Weights of a small transformer language model: rotary positions.
Each number is 50 + 15 x the weight over its row's rms, rounded and kept within 0 to 99. Layers, rows and columns count from 0. The size before them is the row's rms in percent of the matrix's.

# layer 2 MLP up, 768x192, rms 0.0641, rows 298-346, columns 144-191
094:74 34 63 56 62 69 57 51 25 56 62 55 53 66 43 48 65 70 49 41 42 52 32 44 52 76 20 39 40 29 68 57 28 63 61 65 38 45 54 62 55 53 17 64 48 30 53 48
093:35 53 66 59 74 46 51 61 41 55 40 76 52 70 28 45 29 53 57 50 68 41 54 37 39 39 17 50 52 38 76 63 43 71 47 48 48 51 45 67 01 50 72 71 47 46 50 80
095:50 57 36 46 45 68 60 49 60 60 45 45 35 45 44 73 61 50 62 41 55 63 54 29 47 43 37 26 73 47 34 57 62 38 70 55 73 67 28 51 34 61 47 44 45 61 63 31
093:56 56 48 51 45 49 33 29 20 56 54 58 56 58 40 39 57 46 45 52 61 50 44 43 67 55 43 56 70 52 75 83 59 27 60 39 70 66 46 30 30 34 68 26 56 51 63 47
101:67 49 22 54 38 51 77 60 28 48 41 47 52 41 58 40 54 58 45 58 59 58 81 50 50 50 63 65 54 46 46 31 59 24 45 43 73 17 75 89 54 44 52 52 71 67 60 54
090:25 61 26 41 56 41 48 42 46 31 35 41 30 25 27 66 44 30 42 56 38 62 50 72 53 63 41 50 37 58 55 60 16 35 51 51 22 60 51 36 47 75 27 57 26 47 35 76
093:32 49 52 21 23 64 55 42 85 57 61 37 59 70 17 48 54 78 42 15 68 57 74 47 44 46 54 60 77 51 79 33 52 77 50 51 58 49 54 67 50 66 66 53 74 20 43 53
102:66 57 48 70 59 38 71 31 51 54 45 34 45 35 99 44 58 55 45 59 46 35 25 64 83 49 25 27 41 49 37 60 45 63 58 68 49 57 38 57 75 44 52 38 49 47 48 55
102:59 65 48 64 31 45 29 41 54 60 27 43 33 68 50 45 20 28 53 58 43 45 49 42 52 34 28 44 64 46 49 35 38 72 41 46 63 78 49 28 66 34 39 35 63 65 33 39
097:63 38 53 56 66 57 58 55 43 42 59 29 56 61 47 19 47 47 49 58 41 40 43 36 34 51 17 38 47 56 12 53 46 15 45 58 56 49 38 47 55 42 59 19 52 49 35 54
112:84 50 43 77 59 23 35 67 34 55 84 57 47 26 15 43 85 41 63 75 43 53 39 36 59 60 72 69 29 52 53 58 53 63 57 33 63 49 29 40 50 63 39 35 64 55 39 57
093:44 18 57 52 48 34 64 36 50 48 74 58 57 60 50 71 30 44 58 43 56 55 78 62 29 47 43 54 59 71 48 40 65 67 51 51 84 44 40 47 41 28 55 47 33 40 71 29
098:59 54 43 51 77 65 48 52 45 64 45 70 48 34 49 54 49 41 49 39 46 49 45 62 44 58 40 44 59 17 60 51 50 53 18 84 35 62 37 13 40 64 39 66 49 63 31 11
109:51 46 59 33 79 24 77 35 43 49 69 58 49 53 64 43 63 53 51 47 53 70 36 66 40 61 39 54 60 54 35 61 46 15 62 49 41 47 44 34 68 16 72 49 30 33 62 45
100:47 51 45 15 55 35 56 32 34 61 73 56 25 65 47 58 56 62 60 16 24 43 47 43 55 56 47 60 58 47 41 61 51 46 42 56 50 58 41 72 35 66 53 65 25 66 66 37
106:63 30 74 57 51 31 48 39 44 58 17 35 54 55 49 64 31 39 44 49 40 74 74 40 74 31 31 52 55 48 37 65 71 75 27 70 52 58 74 47 44 62 66 39 78 47 67 66
103:49 49 41 72 49 51 57 60 64 51 57 61 62 14 55 69 36 63 83 53 54 59 40 61 11 63 65 22 47 68 46 63 60 29 52 36 61 40 69 48 40 51 56 28 41 50 29 61
103:70 69 63 16 80 35 54 58 79 33 39 58 39 51 46 51 34 28 36 58 11 46 46 81 55 43 62 33 30 21 44 60 42 79 30 37 56 43 75 57 67 59 71 49 82 52 17 42
105:42 56 89 46 45 59 55 78 47 52 38 21 19 30 61 46 63 49 82 64 51 45 61 59 79 37 37 43 55 41 92 68 37 32 69 37 66 58 59 33 37 48 29 37 36 54 64 56
103:55 29 32 56 14 46 49 30 60 61 59 42 34 58 35 44 38 54 63 50 49 42 37 59 41 68 69 50 59 31 20 58 73 45 49 47 50 66 45 61 50 40 58 70 21 53 43 14
097:59 53 30 49 72 60 48 75 78 51 39 29 47 58 19 43 40 45 59 47 58 50 39 44 21 40 64 38 54 58 48 38 44 40 60 51 59 43 44 61 33 42 47 41 36 71 60 51
102:30 44 59 46 16 50 49 52 30 35 48 42 36 63 39 60 54 78 59 62 80 57 28 58 24 40 66 67 48 34 33 48 24 54 47 50 62 10 32 84 71 57 51 56 38 40 55 54
100:53 74 36 42 50 38 37 53 57 53 50 60 50 44 80 51 62 41 60 17 56 59 24 57 47 59 63 52 28 76 61 42 47 83 55 60 61 37 72 52 56 26 40 62 61 29 19 51
103:28 50 46 46 41 57 39 40 60 63 24 34 57 48 56 80 44 45 54 52 47 46 56 54 68 58 37 44 53 36 24 75 39 85 57 63 54 37 53 51 41 42 40 17 67 18 38 18
097:62 63 52 43 41 57 58 38 38 31 47 24 40 61 67 26 54 53 44 42 61 80 55 25 49 49 32 64 29 62 49 59 61 75 38 58 59 39 29 44 42 30 25 53 62 38 43 59
098:51 38 45 51 57 46 28 31 55 44 60 21 49 58 45 56 72 48 66 24 42 45 32 60 36 53 57 77 54 28 58 63 53 56 87 48 79 65 32 31 36 52 72 60 60 61 35 44
101:34 75 13 40 49 31 54 19 61 60 31 40 50 41 59 43 56 48 22 40 18 37 74 52 38 34 37 86 35 78 58 40 65 57 75 55 31 31 70 62 25 36 31 43 47 60 61 53
103:48 67 46 60 73 26 31 22 38 19 39 42 51 18 60 44 59 55 60 48 62 66 25 44 81 54 62 68 99 31 90 49 79 56 60 51 58 30 49 33 32 53 73 41 22 36 31 54
102:81 68 39 33 49 67 38 49 45 43 50 48 81 65 47 57 35 41 42 46 53 52 47 42 79 44 33 43 23 75 73 39 85 55 54 52 39 28 44 42 50 33 54 52 77 33 46 43
096:43 30 33 56 53 29 35 49 55 57 49 29 57 36 33 80 55 66 26 59 47 42 44 61 50 49 51 50 79 53 52 54 77 66 30 52 26 63 44 40 53 78 46 33 58 60 32 33
094:67 49 73 43 40 60 27 47 65 54 26 52 60 41 63 44 73 52 12 30 20 42 54 58 61 74 36 54 31 38 48 68 27 36 42 59 62 63 40 35 47 62 66 49 43 76 41 55
099:35 74 43 49 42 67 24 52 53 46 45 44 55 38 58 54 85 54 70 27 59 42 73 29 53 24 46 49 53 59 63 37 55 51 41 68 14 37 61 38 35 42 83 74 50 78 17 30
098:41 54 54 55 41 58 67 47 68 32 29 32 34 45 17 59 52 68 29 15 51 41 52 62 63 61 36 37 51 51 42 70 45 45 44 39 72 25 66 44 50 52 59 89 50 71 62 21
095:43 79 68 49 31 73 45 45 09 38 26 48 54 26 35 68 27 37 39 60 60 48 71 61 49 34 46 46 59 47 74 53 36 40 70 45 54 42 94 38 45 43 66 56 75 68 23 50
103:60 39 51 47 90 74 34 43 38 20 67 35 44 52 32 61 48 47 60 44 40 32 33 45 59 50 59 61 69 83 91 27 41 58 47 51 28 41 55 71 51 47 49 41 58 38 54 42
100:76 45 74 34 32 38 48 36 36 50 38 58 47 43 64 23 26 73 52 14 29 45 67 55 53 72 66 93 61 50 50 57 41 64 45 24 37 74 66 47 58 66 56 53 50 44 39 65
117:64 41 63 73 21 44 75 61 61 60 58 42 23 46 42 54 54 57 55 56 34 60 44 78 59 44 52 30 49 46 22 31 82 44 59 41 70 56 68 69 63 60 61 36 26 51 93 39
104:39 38 56 40 41 26 56 53 60 72 57 61 46 53 35 56 41 55 43 87 74 53 33 53 56 52 66 43 35 18 43 63 56 50 36 57 24 57 35 68 36 64 22 19 42 36 47 66
099:34 30 53 40 44 52 39 57 72 32 50 43 37 14 35 70 79 60 64 40 51 45 57 34 37 53 66 31 44 91 69 58 32 36 30 70 18 36 48 50 51 39 60 55 42 52 65 35
102:71 57 84 83 68 11 61 33 32 36 66 45 53 44 41 51 66 33 52 62 38 39 33 33 57 56 28 42 47 39 44 59 17 37 32 63 62 91 22 35 43 68 35 35 24 41 67 53
098:56 72 53 53 29 44 69 45 57 34 57 38 43 39 62 39 00 68 52 62 67 59 47 53 49 45 58 73 36 65 50 41 32 50 47 55 81 56 40 55 49 51 34 42 46 45 04 33
089:46 61 47 22 53 52 19 50 56 50 67 70 57 60 37 51 33 41 51 48 56 52 33 52 41 37 37 57 34 48 42 66 30 41 14 60 40 52 37 58 39 40 71 28 68 66 55 60
102:40 74 71 37 34 49 50 67 60 75 85 49 32 60 48 43 69 29 46 51 36 37 66 59 37 19 46 53 41 66 61 79 77 47 41 42 19 42 49 38 59 37 93 63 36 61 63 27
102:75 63 57 66 53 74 62 51 51 48 44 43 46 15 46 63 43 66 61 37 45 43 45 37 24 77 30 61 47 67 48 49 32 49 57 62 53 35 32 49 49 62 40 56 51 96 62 43
103:69 34 26 32 22 42 29 45 57 47 63 70 59 59 62 72 68 46 32 16 40 51 69 45 44 21 73 32 23 65 56 27 60 48 57 59 33 74 37 35 53 56 41 34 53 59 49 64
107:58 43 42 58 63 66 60 60 41 81 35 56 34 44 45 46 48 25 39 39 60 49 62 57 22 20 44 70 31 44 49 44 76 24 71 57 62 58 25 41 56 79 76 60 62 56 53 73
105:38 55 68 63 56 64 38 13 46 60 51 47 61 35 49 71 36 61 48 71 70 43 42 51 60 29 42 46 40 35 18 28 39 81 47 76 58 48 50 40 79 11 47 50 30 08 25 25
129:82 89 76 81 53 66 44 28 58 62 50 53 22 48 39 55 48 37 60 68 49 62 59 18 40 43 64 57 37 35 71 51 47 62 43 38 51 87 41 56 31 60 15 30 38 48 51 44
098:48 59 63 41 35 57 41 42 64 61 58 28 59 33 58 26 99 32 61 26 64 38 40 38 43 52 43 58 25 50 34 54 35 47 77 58 47 27 53 41 30 72 46 58 42 64 73 27
# layer 2 MLP down (transposed), 768x192, rms 0.0588, rows 298-345, columns 144-191
091:23 59 65 61 29 52 69 50 43 52 70 60 35 58 60 52 40 57 59 50 62 48 62 35 38 47 39 31 60 30 39 36 33 49 46 52 48 29 49 45 49 48 32 69 57 82 72 66
089:38 71 60 60 50 63 51 54 46 39 32 26 65 53 66 72 38 61 32 36 63 24 31 33 37 36 20 17 63 39 41 28 50 58 53 65 55 59 34 48 44 40 77 61 82 56 65 50
096:43 88 34 58 47 62 58 46 55 59 21 51 38 43 29 72 42 60 36 71 61 54 57 41 26 31 45 45 59 59 56 31 27 66 50 51 63 49 18 27 63 50 42 60 31 79 53 79
097:46 43 49 73 71 39 61 48 64 88 49 36 38 36 50 44 67 45 47 40 65 29 37 50 63 42 51 47 48 51 73 21 78 70 49 55 44 23 20 34 73 42 71 69 35 27 58 31
102:65 24 50 41 62 83 58 48 52 35 53 41 43 36 62 52 46 59 69 29 40 40 58 39 66 52 51 75 66 00 45 39 72 66 67 52 12 57 69 44 65 53 41 25 74 54 59 51
094:60 72 66 35 54 74 69 52 19 39 34 41 53 52 48 50 26 76 05 53 32 70 40 76 53 52 46 65 26 55 62 52 42 33 37 63 58 52 47 38 36 57 54 39 32 57 57 77
097:64 76 38 42 81 60 61 23 45 50 36 79 21 13 31 43 46 57 13 42 44 51 72 47 41 32 54 54 56 67 64 47 56 56 53 64 37 31 41 30 62 53 59 40 78 31 54 44
101:50 62 46 62 86 66 28 21 45 41 33 69 28 54 49 33 54 58 62 41 68 45 60 33 59 53 38 33 64 60 89 39 51 56 43 19 64 80 67 52 63 70 69 70 55 46 36 59
105:63 47 43 63 42 39 51 53 67 57 58 28 40 41 45 23 39 67 52 18 43 52 60 43 57 58 12 38 81 08 52 55 49 50 56 75 43 40 34 70 53 68 54 73 47 35 37 31
099:21 50 65 73 69 76 72 57 57 42 51 47 51 21 69 28 25 65 38 55 52 59 65 30 50 63 27 50 55 38 44 38 51 22 46 67 26 53 35 46 54 50 50 38 42 58 59 74
110:57 51 38 41 62 07 51 34 47 44 44 38 59 29 57 35 53 35 42 43 66 69 51 44 66 21 57 65 63 80 41 41 43 61 47 35 71 56 48 44 56 44 61 41 28 47 34 63
094:58 77 49 57 59 38 61 30 47 62 57 33 68 49 58 60 58 36 36 34 38 53 56 26 46 64 64 56 28 41 66 79 42 18 59 48 21 30 45 37 14 38 58 71 78 54 22 48
102:45 21 71 35 47 47 35 49 58 22 19 32 61 49 84 69 61 72 55 45 29 55 46 46 78 25 27 63 37 67 49 55 57 71 54 42 59 61 55 57 48 22 46 50 53 57 40 49
100:43 46 35 48 51 49 52 45 02 37 70 38 38 47 49 60 45 47 67 59 37 61 30 42 48 46 44 38 42 50 53 92 43 21 70 56 49 46 47 35 59 61 50 42 58 25 59 75
102:54 72 49 36 49 43 46 38 41 46 45 57 63 57 52 62 24 39 58 18 52 51 41 45 63 26 45 48 64 56 56 26 37 57 56 65 65 42 48 64 45 69 66 45 60 46 47 68
107:54 41 46 62 52 66 64 16 54 78 33 35 52 60 86 20 35 51 53 54 49 28 65 13 64 39 52 57 54 66 38 71 36 36 25 42 40 46 76 51 29 61 44 28 36 33 53 45
105:47 55 52 57 43 47 68 47 59 12 68 55 61 60 47 68 29 46 81 62 75 59 46 29 39 59 25 48 38 40 52 53 68 37 46 45 56 26 61 54 39 80 76 58 64 46 37 58
103:42 59 39 31 54 52 36 53 59 47 76 73 44 55 49 35 51 37 30 56 37 36 44 82 53 69 36 47 33 50 50 55 24 67 51 60 46 35 75 50 61 75 74 62 58 71 60 63
106:50 38 65 55 54 38 67 83 81 82 46 51 47 67 34 37 50 50 72 42 36 64 53 57 73 29 34 36 42 57 69 76 54 22 24 68 20 63 57 42 52 28 41 57 50 56 23 51
104:47 65 48 67 43 59 42 52 49 33 69 32 46 63 38 44 38 77 37 42 54 52 12 66 66 60 68 52 51 53 59 54 57 37 33 38 59 67 73 49 58 56 51 37 41 49 45 43
099:35 51 63 49 54 46 52 59 85 71 33 44 58 35 36 70 50 43 68 45 62 44 46 21 21 59 72 50 64 32 57 33 54 71 54 60 33 60 27 57 60 35 59 40 43 65 47 35
096:44 26 79 66 35 44 73 78 32 30 54 59 06 60 51 53 57 64 56 59 44 41 28 35 54 54 78 38 49 38 36 54 34 32 36 41 36 37 55 44 57 50 69 53 47 28 72 36
101:81 44 62 54 59 51 50 83 54 50 24 90 30 66 36 42 65 56 64 37 61 50 41 47 48 32 48 52 53 75 67 52 44 68 44 66 42 53 52 65 40 39 63 30 71 50 41 59
105:44 50 47 30 38 30 40 29 33 55 54 49 70 70 23 77 62 30 49 53 51 25 66 60 55 83 34 41 45 18 61 41 55 51 44 59 47 26 58 46 32 57 49 41 61 50 23 31
100:53 82 44 56 68 52 58 30 45 63 40 69 44 34 47 44 22 54 50 46 50 63 79 40 58 41 53 59 29 31 09 51 63 41 37 83 42 34 43 49 41 63 35 37 55 66 46 50
099:52 23 74 41 29 48 37 26 58 39 48 33 45 83 46 53 64 71 68 47 36 48 47 56 30 59 83 52 42 20 59 45 57 29 48 62 59 51 05 44 54 49 87 84 62 45 51 25
095:57 59 23 57 41 23 39 46 34 52 43 23 42 66 63 72 62 29 37 56 58 48 65 66 28 56 38 48 55 33 60 52 54 64 41 58 47 38 37 49 54 53 33 49 64 52 39 45
104:57 59 69 42 80 49 53 47 25 34 55 64 25 34 39 57 44 57 53 57 52 68 32 50 69 67 65 55 80 50 43 67 52 58 58 25 45 00 58 56 44 26 96 50 46 60 60 69
105:72 89 33 52 41 54 48 23 45 43 55 59 74 44 62 52 18 39 69 62 58 45 63 31 59 70 51 48 44 39 56 45 59 54 56 76 38 32 63 51 39 48 33 45 59 29 67 49
098:55 72 37 25 53 64 55 46 50 61 48 60 28 55 48 63 50 52 42 60 68 63 67 66 61 46 30 52 58 27 58 18 64 53 49 56 53 56 77 21 39 38 56 39 55 76 49 65
091:45 74 83 77 68 32 28 61 63 55 33 56 47 30 88 50 47 46 34 65 48 53 47 44 36 38 53 70 41 61 61 35 71 50 54 61 46 77 45 72 34 34 66 40 87 58 60 56
102:47 68 49 40 53 31 64 50 57 61 37 29 40 60 55 47 50 45 58 65 29 54 40 50 45 32 48 44 57 52 60 38 47 30 58 50 42 40 51 36 97 41 61 47 53 46 47 45
101:56 67 44 74 56 60 52 35 31 46 30 19 66 27 38 39 50 74 55 36 84 49 47 41 49 34 63 65 50 56 57 70 65 58 50 37 76 57 51 51 35 49 47 49 49 40 55 21
099:59 19 51 15 76 49 27 64 72 49 62 65 49 64 63 55 25 61 49 81 44 53 36 48 45 60 50 38 33 64 60 41 41 37 70 49 30 44 41 55 53 56 40 34 61 49 36 42
102:23 42 54 63 42 78 46 82 52 73 70 39 53 48 45 27 37 41 45 55 68 48 32 67 44 66 57 64 36 63 42 61 28 51 35 50 51 66 43 48 32 27 39 64 52 72 71 41
097:65 48 54 47 38 57 24 52 23 31 79 75 17 36 61 27 55 85 51 43 29 52 29 62 54 75 60 66 41 57 30 33 33 48 46 51 44 84 62 18 56 60 57 32 42 57 51 43
099:63 39 39 63 34 59 72 40 20 52 60 62 23 42 51 49 64 45 57 53 23 59 48 55 53 45 78 70 46 38 33 39 50 36 47 39 56 61 41 81 45 66 52 37 43 47 65 46
106:53 27 55 35 45 41 47 32 40 51 40 60 62 55 39 38 44 57 81 61 68 47 19 40 55 25 40 60 65 25 61 57 54 46 25 52 34 37 34 34 43 63 23 38 54 46 31 79
099:45 46 31 50 57 33 76 49 34 60 58 53 53 33 69 33 45 71 59 62 82 47 53 45 71 67 63 33 48 60 70 53 33 65 53 56 60 44 94 19 36 62 67 48 61 44 73 37
101:57 62 39 63 43 31 48 27 30 26 76 43 44 20 39 58 61 46 44 67 47 17 33 28 43 42 55 50 37 57 58 52 37 56 47 59 62 53 54 43 49 65 52 40 39 45 69 47
099:45 46 63 58 37 66 73 51 39 57 34 64 57 57 65 39 44 35 68 72 51 61 53 72 38 83 41 44 44 78 42 52 61 39 56 57 43 67 51 52 53 67 29 72 37 65 23 83
093:48 50 39 59 41 52 79 62 51 41 59 29 38 46 40 45 25 26 44 54 73 55 33 49 26 31 61 56 38 44 70 63 47 82 51 76 62 08 54 58 31 68 15 47 48 42 57 18
104:68 58 40 35 29 43 39 81 52 38 91 34 21 69 40 70 44 62 59 43 40 55 45 52 44 39 33 76 44 44 29 45 81 62 51 67 45 42 56 40 36 41 50 58 50 45 55 40
103:63 37 63 38 39 64 56 38 47 50 48 54 48 32 34 40 67 64 45 31 68 45 29 45 45 56 53 52 51 54 57 74 52 48 40 58 60 47 50 75 40 39 47 59 56 52 64 34
103:52 51 65 47 38 44 50 43 40 63 60 68 63 47 49 49 61 46 55 48 67 49 62 54 20 34 58 48 34 44 52 47 16 53 50 58 46 46 23 45 52 62 35 59 41 53 66 39
110:39 32 48 42 46 74 79 60 44 64 44 57 56 39 41 70 62 36 67 58 81 51 55 53 39 29 35 47 53 38 63 40 52 44 20 45 76 59 49 47 67 60 36 63 57 69 44 40
106:49 64 38 53 42 62 57 37 59 62 07 58 47 58 23 44 48 70 49 43 39 51 37 71 40 54 51 64 55 64 47 50 48 72 47 57 38 44 41 72 66 25 22 47 35 43 36 16
100:38 33 52 31 44 27 55 67 39 32 60 36 64 55 56 48 53 50 36 33 48 39 56 60 69 64 46 46 44 29 44 51 30 49 58 62 42 20 55 40 56 62 70 67 45 53 36 61
# layer 2 MLP gate, 768x192, rms 0.0665, rows 299-346, columns 144-191
091:30 46 56 36 41 40 41 50 69 30 33 65 97 51 65 70 42 63 78 39 50 60 50 59 46 57 47 40 65 40 35 45 54 74 60 72 48 53 30 53 40 69 38 54 43 36 50 51
094:32 64 60 53 65 55 48 82 45 69 77 80 71 38 43 42 53 29 50 46 44 49 44 27 20 73 47 31 78 40 33 33 35 29 67 74 59 51 56 59 29 59 60 61 44 67 18 54
090:61 52 75 57 62 48 58 40 53 43 70 59 48 42 74 60 40 55 33 60 52 35 55 40 67 53 31 13 45 38 61 42 64 38 36 55 40 51 26 40 42 54 40 53 57 67 29 62
100:59 45 40 59 53 73 71 48 40 27 47 52 57 49 41 31 49 42 60 46 83 42 65 32 47 56 48 82 76 14 37 17 61 65 80 58 56 36 45 36 67 30 55 69 55 56 47 47
089:31 51 55 63 89 72 59 44 32 58 61 49 52 39 74 79 77 49 36 62 33 45 37 60 27 42 48 65 63 42 63 53 45 34 38 62 57 42 57 25 63 51 69 40 38 56 45 33
094:77 64 49 59 60 49 30 66 66 74 64 49 49 39 68 21 66 44 70 49 32 37 50 52 48 27 33 57 53 79 37 33 70 57 33 59 58 56 73 47 29 44 52 67 59 60 59 55
098:55 58 41 48 57 38 45 57 30 38 70 45 69 29 49 56 54 59 33 54 37 44 52 46 57 64 51 55 62 45 46 80 41 37 44 57 25 47 38 24 46 59 88 43 56 38 61 75
104:48 60 59 56 45 50 72 65 68 83 41 84 59 37 61 52 32 37 68 78 52 87 61 55 57 72 47 33 55 58 38 32 26 64 46 49 51 31 43 37 61 47 52 58 45 49 80 41
095:31 44 47 92 49 89 77 64 55 46 86 52 47 44 58 47 42 36 66 52 80 64 49 40 82 47 56 58 52 44 58 64 66 38 53 28 50 63 52 55 69 59 38 51 70 31 72 52
114:27 51 81 71 53 39 74 21 64 41 37 65 49 38 30 58 46 41 72 25 39 68 18 54 85 64 37 48 50 49 53 46 55 41 17 74 66 50 31 64 51 50 60 25 74 48 35 69
097:45 67 52 25 47 60 79 50 70 50 58 50 77 47 46 52 37 65 48 59 42 52 50 62 75 27 63 57 63 61 51 46 69 39 50 18 65 55 64 41 31 42 35 57 48 38 91 20
100:45 52 30 08 53 50 19 64 41 48 35 48 74 35 57 45 72 85 63 59 48 56 29 50 47 20 54 59 42 50 63 60 31 85 22 43 29 57 53 33 53 47 59 49 61 43 29 50
112:41 56 68 53 42 94 34 60 55 51 59 68 34 63 51 56 46 38 38 46 43 50 35 42 96 47 47 36 41 42 45 55 36 32 24 47 47 50 56 47 30 61 54 46 53 79 29 58
101:55 28 51 77 48 43 44 31 55 33 56 47 31 46 47 50 64 30 79 51 22 60 51 31 67 20 34 55 39 36 59 42 52 47 28 61 44 44 04 49 59 57 31 73 39 50 53 64
104:48 56 56 50 75 50 37 68 35 38 71 75 38 75 32 46 36 21 25 36 28 64 68 44 60 34 46 51 60 39 68 51 51 41 37 61 49 63 50 65 60 52 36 40 65 66 34 75
106:36 49 65 39 52 60 85 43 63 42 52 61 56 62 38 49 23 59 57 67 38 66 52 20 74 52 48 44 46 49 29 63 43 56 29 56 59 52 45 54 49 52 74 52 67 33 57 45
102:45 18 51 56 69 61 58 59 26 46 64 44 52 39 53 54 61 55 58 38 35 42 42 69 55 48 43 46 30 53 60 62 34 44 61 41 60 45 19 50 49 42 61 23 47 53 60 44
104:43 62 56 34 22 57 45 36 38 42 29 57 51 53 63 36 41 56 59 99 67 36 35 47 31 57 47 49 22 50 55 43 49 67 82 24 56 48 29 44 44 61 44 69 43 68 69 67
104:43 56 43 45 46 53 46 73 68 58 35 28 64 48 67 61 40 00 79 46 69 62 64 22 60 33 48 40 43 55 71 54 44 43 59 42 36 48 39 52 34 17 51 59 70 56 69 65
098:39 53 49 43 13 49 39 75 50 56 63 70 54 60 28 13 42 44 59 39 44 62 66 32 42 51 57 34 30 53 59 57 46 55 38 41 72 53 39 56 17 64 43 70 87 71 51 45
105:57 73 28 42 77 44 76 53 47 47 58 82 69 41 77 60 05 53 47 59 38 63 62 55 60 74 38 46 77 63 59 48 47 36 52 21 49 43 68 43 38 44 42 43 53 67 38 45
097:12 47 56 27 68 49 51 63 50 63 34 56 65 31 66 69 64 54 54 45 27 63 32 55 39 69 69 30 43 56 32 59 87 43 11 35 38 52 71 41 43 42 64 63 48 47 62 65
103:43 50 81 47 40 64 57 61 55 61 60 69 72 50 37 60 24 29 49 66 62 48 61 32 41 41 54 55 40 57 50 45 26 48 57 48 58 48 58 36 66 41 49 63 52 33 53 13
094:51 60 54 65 39 48 48 55 47 61 47 63 31 36 57 36 34 43 63 35 79 45 55 40 57 19 38 21 79 61 48 67 59 58 54 78 27 68 45 66 38 71 75 53 70 44 33 58
097:52 52 33 69 29 45 51 35 54 47 40 38 59 48 55 55 53 59 84 28 56 65 41 38 81 58 45 26 57 59 34 48 46 46 57 53 58 70 58 50 48 69 46 30 45 62 56 58
103:51 36 61 42 52 63 62 79 43 46 63 90 51 43 39 37 26 60 67 69 39 33 26 29 16 33 50 65 66 51 66 32 32 32 51 51 65 57 48 38 79 49 78 74 24 33 65 49
104:22 65 47 62 49 51 66 61 48 64 56 38 74 60 23 36 53 40 54 77 52 54 61 23 24 46 61 40 62 08 77 78 38 49 34 38 41 77 19 27 75 68 56 36 55 68 44 62
104:36 32 42 39 39 38 58 48 62 25 36 48 84 42 18 54 39 41 63 44 50 23 42 54 53 42 51 55 46 66 43 68 40 70 25 45 73 51 53 56 07 60 21 50 42 54 33 37
095:33 46 41 36 60 36 27 49 35 67 61 52 70 60 52 44 51 56 35 52 79 26 31 53 46 42 33 47 35 48 76 59 35 50 61 43 40 55 63 41 74 56 49 30 56 79 53 54
093:45 42 47 64 18 51 50 38 46 31 73 66 32 55 60 48 56 31 78 50 26 35 46 43 45 64 56 66 24 41 55 68 51 69 54 39 44 79 24 29 50 53 61 73 52 23 30 52
098:53 52 58 39 42 73 54 46 75 81 38 76 35 67 43 53 36 75 59 55 60 38 64 46 77 48 40 45 54 33 62 37 26 60 53 40 59 49 66 71 16 42 75 57 43 43 61 58
095:52 77 55 51 85 50 68 41 27 50 18 44 47 27 67 55 48 66 62 47 61 39 46 41 46 46 65 65 52 65 54 71 53 57 38 65 64 40 48 53 44 73 24 43 79 29 33 41
094:78 57 44 43 43 54 50 29 36 45 51 55 36 57 55 75 40 37 35 36 54 46 50 22 42 64 52 71 52 41 59 81 48 58 68 64 43 68 46 63 22 54 23 68 60 64 38 55
100:42 26 39 64 58 74 48 46 62 47 56 39 45 65 26 72 57 72 49 65 36 76 72 64 51 44 37 52 66 63 37 66 42 68 50 56 33 27 55 39 30 64 77 67 48 22 38 73
095:31 62 20 74 60 53 73 46 60 68 46 55 70 18 47 47 23 65 58 59 68 53 45 53 59 54 53 53 51 77 39 57 70 51 54 49 99 61 50 49 49 24 39 42 47 49 36 27
117:50 49 58 42 86 38 45 45 50 53 46 27 76 69 38 40 69 57 27 76 77 32 45 32 51 53 32 81 67 19 58 58 51 66 58 61 36 48 48 36 52 61 47 73 53 54 24 37
104:45 60 52 50 52 60 29 72 30 63 43 63 50 22 36 43 47 49 64 24 38 55 63 35 57 68 47 47 19 59 53 66 43 31 53 62 44 50 54 67 54 37 39 63 54 33 36 49
099:76 57 56 42 48 69 70 35 58 43 35 51 70 35 72 55 53 24 37 66 59 47 44 61 18 59 21 30 43 48 30 53 58 21 45 64 61 55 48 66 69 40 38 61 56 33 58 55
099:35 60 35 65 50 54 69 86 61 67 49 66 50 25 47 54 47 56 61 29 32 65 44 53 91 58 57 40 36 57 63 50 67 42 06 31 79 47 49 83 52 36 29 59 57 64 38 51
095:37 36 50 71 63 47 52 67 42 71 67 45 69 40 37 56 50 22 69 46 58 74 74 42 27 76 75 40 56 44 35 51 53 49 38 58 62 56 41 55 40 50 60 50 61 39 33 54
087:53 56 68 34 80 42 53 52 42 71 46 39 49 42 57 46 30 26 22 36 47 66 25 35 36 50 65 42 42 37 23 45 58 47 50 48 57 55 39 51 68 61 37 35 60 50 99 43
100:36 68 28 51 71 56 60 77 80 29 41 60 46 64 53 47 23 49 15 46 41 58 58 44 57 46 51 50 18 45 53 54 65 37 57 59 90 61 46 52 36 47 47 43 51 62 38 56
104:57 79 61 52 71 51 59 52 57 22 75 60 73 38 56 47 42 30 76 62 44 49 00 34 45 55 43 41 14 73 67 53 36 58 33 56 65 51 66 63 35 77 42 68 69 44 25 65
104:36 34 77 32 69 67 51 74 70 71 43 50 47 65 31 27 30 58 45 67 52 56 35 63 34 78 47 52 30 49 35 63 54 27 54 56 61 33 60 70 40 43 60 56 37 43 34 53
108:38 40 60 47 69 61 69 77 53 42 53 56 63 57 42 32 35 23 56 17 46 51 31 52 15 75 61 17 41 46 46 49 45 54 25 68 78 60 60 57 57 70 49 59 52 58 46 61
108:45 67 45 24 34 49 45 37 49 35 36 33 37 35 60 62 59 67 73 55 52 66 51 19 73 67 29 29 72 54 53 58 43 48 33 74 72 43 55 60 18 27 59 64 46 43 58 36
135:71 63 50 75 63 71 40 41 86 88 33 89 31 27 35 72 78 42 86 54 76 50 53 59 23 45 56 54 61 62 64 52 58 49 40 42 65 81 72 72 48 44 31 35 62 52 63 31
095:60 55 39 52 43 41 30 70 88 31 40 70 25 79 50 55 18 48 17 67 63 43 32 58 45 61 49 34 67 41 57 48 44 75 51 70 53 51 83 38 64 28 55 63 57 46 44 70